{"n_layer": 11, "d_model": 448, "n_head": 7, "n_kv_head": 7, "head_dim": 64, "d_mlp": 1792, "vocab_size": 8618, "activation": "gelu", "norm": "layernorm", "norm_place": "pre", "norm_eps": 1e-05, "positions": "rope", "rope_base": 100000.0, "rope_fraction": 0.25, "qk_norm": false, "attn_scale": 0.125, "bias": "all", "tie_embeddings": false, "parallel_block": true, "init": "trunc", "init_std_qkv": 0.0229, "init_std_o": 0.0, "init_std_up": 0.0229, "init_std_down": 0.0, "optimizer": "ademamix", "lr": 0.000406, "beta1": 0.9, "weight_decay": 0.99, "lr_head": 0.00527, "grad_clip": 1.0, "warmup_steps": 431, "schedule": "wsd", "decay_fraction": 0.345, "decay_shape": "pow", "final_lr_fraction": 0.0, "batch_tokens": 65536, "seq_len": 1024, "doc_mask": true, "train_tokens": 448200000, "steps": 6839, "dataset": "wikipedia_en"}
Each number is 128 + 32 x the weight over its row's rms, rounded and kept within 0 to 255. Layers, rows and columns count from 0. The size above them is the row's rms in percent of the matrix's.

# layer 8 MLP down (transposed), 1792x448, rms 0.0448, rows 705-715, columns 64-127
size [ 91  95  99  94  87 107  98  86 104 109  90]
[[ 99 137  72 113 134  80 108 114 116 165 127 112 149 132  88 103 110  96 109  71 157  76 213 136 180 191 192 108 131  98 127 132  90 112  69 136 144 115 134 105  95 195 163 135  88  94 115 182  81  89 131 144 133 139 125 112 144 167  65  94  96 157 175 102]
 [158 111 150 130 136 129 159 129 151 124 177  99 118  83  93 110  92 160 169 156 174 128 163 127 130 141 127 166  80  79  88 147 125 102 123 118 164 131  70 180 128 125 110 157 144 204 129 135 110 122 134 113 158 194 168 114 182 150 149 123 189 187 174  74]
 [161 155 105  70 146 119 144 140 114 139  74 145 132 157 166 126 133  97 102 154 106 181  75  84 139 169  89  93 116 136  80 160 171 121 120  91  83 126 167 116 114 133  96  92 124 115 148 118 127 101 107 133 106 106 141 126 111 170 105 193  94 125 134 126]
 [173 122 149 121 100 142 108 133 149 169  90 114 148 141  61 115  82 102 127 101 125 132 129  80 104  55 104  95 115 125 139  71 140  86 101 163 119 120 145 134 161 102 125 133 146 116 124 180 141  75 151 191 123 118 150 155 115 167 133 137 109 185 105 136]
 [ 65 133 120  85 110 152  61 125 138 175 159 156 169 143  92  58 125 137 110 153 204  59 129 122  78 100 123 139 151  92 175 145 162  82 120  91 101 119 124  71 116 142  95 142 106 154 168 163 204 117 113 131 167  67 166  60 147 107  92 135  92 115 170  81]
 [142 126 148 152 158 124 117 117  94 113 129 117  78 119 137 171  93 166 120 114 179 154 112 115  74 150  65 158 103 192 150 107 146 141 138 122 157 119  98 131 145 182 107 157  77 162 100 147  95 101 158 178 145 169 150 132  79 121 142 125 196 139 134 164]
 [171 138 128 191 125 109  93 158 136 168 115 119 140 148  86 138 114 100 104 159 164 107 105 130  58 164 141 133 157 156 161 177 145 152 135  96  78 149 126 112 135  89 192 184 171 161 157 143 113  77 201 174 107 131 136 117 158 142 125 113  88  90  83 144]
 [170 137 127 119 150  76 104 123  97 150 135 117 138 138 148 124  86 106 144 121 141 131 158 152  65 105 115  84 117 182 101  91  88 142 149 141 123 150 163 102 114 115  50  86 162 172 172 117  81 102 105 144 120 143 150 179 112  95 147  60 136 133 182 126]
 [107 126  97 136 139  91 152 132 118 173 140  87 122  99 119  91  72  94 161 104 100 114 161 123 132 137  51 124 148 174 118 136 159 124  98 111 160 107  80 122 152 111 146 151 140 174  97 152 162 126 117 124 147 135  94 132 140 112  70 127 108 116 180  61]
 [ 88 144 113 158 117 131 134 156 127  99 107  91 159 145 139 219 103 113 113  67 117 135 120  86 103 191 103 201 163 120 194 131 113  82 119 104 126 130 184 125 161 168 130 135 112 111 119 102 105 186 151  99 148 136 100 154 110 139 117  98 132 116 132 104]
 [107 191  59  97 209 121 117 136 113 168 170 122 179 160  95 138 139 153 101 104 150 185 163 106  93 143 129 147 164 177 153 167  48 170  48  98 116 178 169 120 122 113 191 141 136 190  86  78 111 104 127 136 120 118 111  82 166 134 117  94 185 120 110 135]]
# layer 8 MLP up, 1792x448, rms 0.0432, rows 706-715, columns 64-127
size [102 101  98  91 110  99  93  99 107  93]
[[ 95 156  85 128 130 125 112 171  89 151  81 153 136 125 154 123 140 166 147 160  79 100 101  91 141 109  94 108 202 170 144 126 122 138 133 153 157 103 128 107 111  81 159 130 114 114 119 130 160 145  91 118 177  94 146 130 200 117 136 161 117 152  92 122]
 [187 118 137 126 137 166 106 104 186 113  81 154 103 179 137  83 166 143 102 153 152 104 161 143 102 116 156 141  96 156 152  94  66 112  77 100 154 119 113 172 125 120 183 204 118 174 142 207 145 119 150 109 171 159 169  57  75 101 171 117 117 109 132 132]
 [ 93 121 101 169 140 127 141 120 142 111 126  82 123 142 181 113 169 104 161 111 156 110 153 120  94 169 148 118 121 121  84 148  85 156 123 140 147 193 118 112  44 176 123  93  94 163 194 149 156 191 118 164 163 188  92 158  96 114  89  92 148 113 107 158]
 [204 154 143 119 209  60 167 145 156 104 156 127 124 116 133 180 135 190 177  60  56 126 144 107 189 108  98 118 147 148  81 119  98 124 117 177  96  53 116 130 203  84 132 100 101 139 131 117  94 184 163 163  89 128 140 182 131 142 107 107 118 132  85 106]
 [ 96 141 131  85  94 153 174  42 113 161 165 138 117 151 142 137 152 142 158  89 182 115 151 158 108 145 153 153 104 115  97 143  64 123  78 149 122 141 118 107  64 101 203 161  81 174 134 142 116 134 118 149 157 136 129  99  85 154 117 139 110 144 101  90]
 [136 143 105 167  73 104 153 142 136 137 130 135 126  91 100  68 153  89 134 123  99 120  57 121 113 112 122 119  61 124 102  58 117 173 130 107 123 132 124 161 153  98 173 126 178 216 124 175 140 194 177 109 151 105  65 108 112 100 108 181 186 112 102 117]
 [ 93 152 126 114  82 162 160 107 166 135 156 157 120 139  92 159 203 111 106 100 182 102  70 181 112 138 148 167 110 115 147 142 148  69 141 114 144 122 169  82 100 112 194 119  68 119 136 153 165 104 175  75 142 101  66  88 123 134 114 189 121 122 145 127]
 [109 103 157  99 126  87 146 135  96 137  89 181  93 151 128 127 183 128 109 185 105  97 142 107 171 197 101 114 133 147  78 147 127  68 158 128 103 133 220 125 126 102  56 132  85 120 151 171 138 110 144 151 151  93 132 144 120 100 128 157 104 111 159 125]
 [153 139  55  91 157  84  92 103 125 166 182 103 136 123 124 100  82  91 198 131 169 108 144 162 124 142 133 139  89 125 141 139 130 149 105 152  69 105 144 138  94 127 111  73  43 149 121 164  99 145 145 110  78 149 112 121 116 102 135 129 122 148 121 174]
 [155  98 143 141 124 132 116 138 133 137  99 158 145 176 117 110 149 117 141 161 149 121 133  65 143 140 125 158 129 101 148 146 107 154 157 138  84 137 196 112  92 123 178 116 160 118 154 181 182 113 143 154 136 137  56 176 121  97 157 136 153 146 118 121]]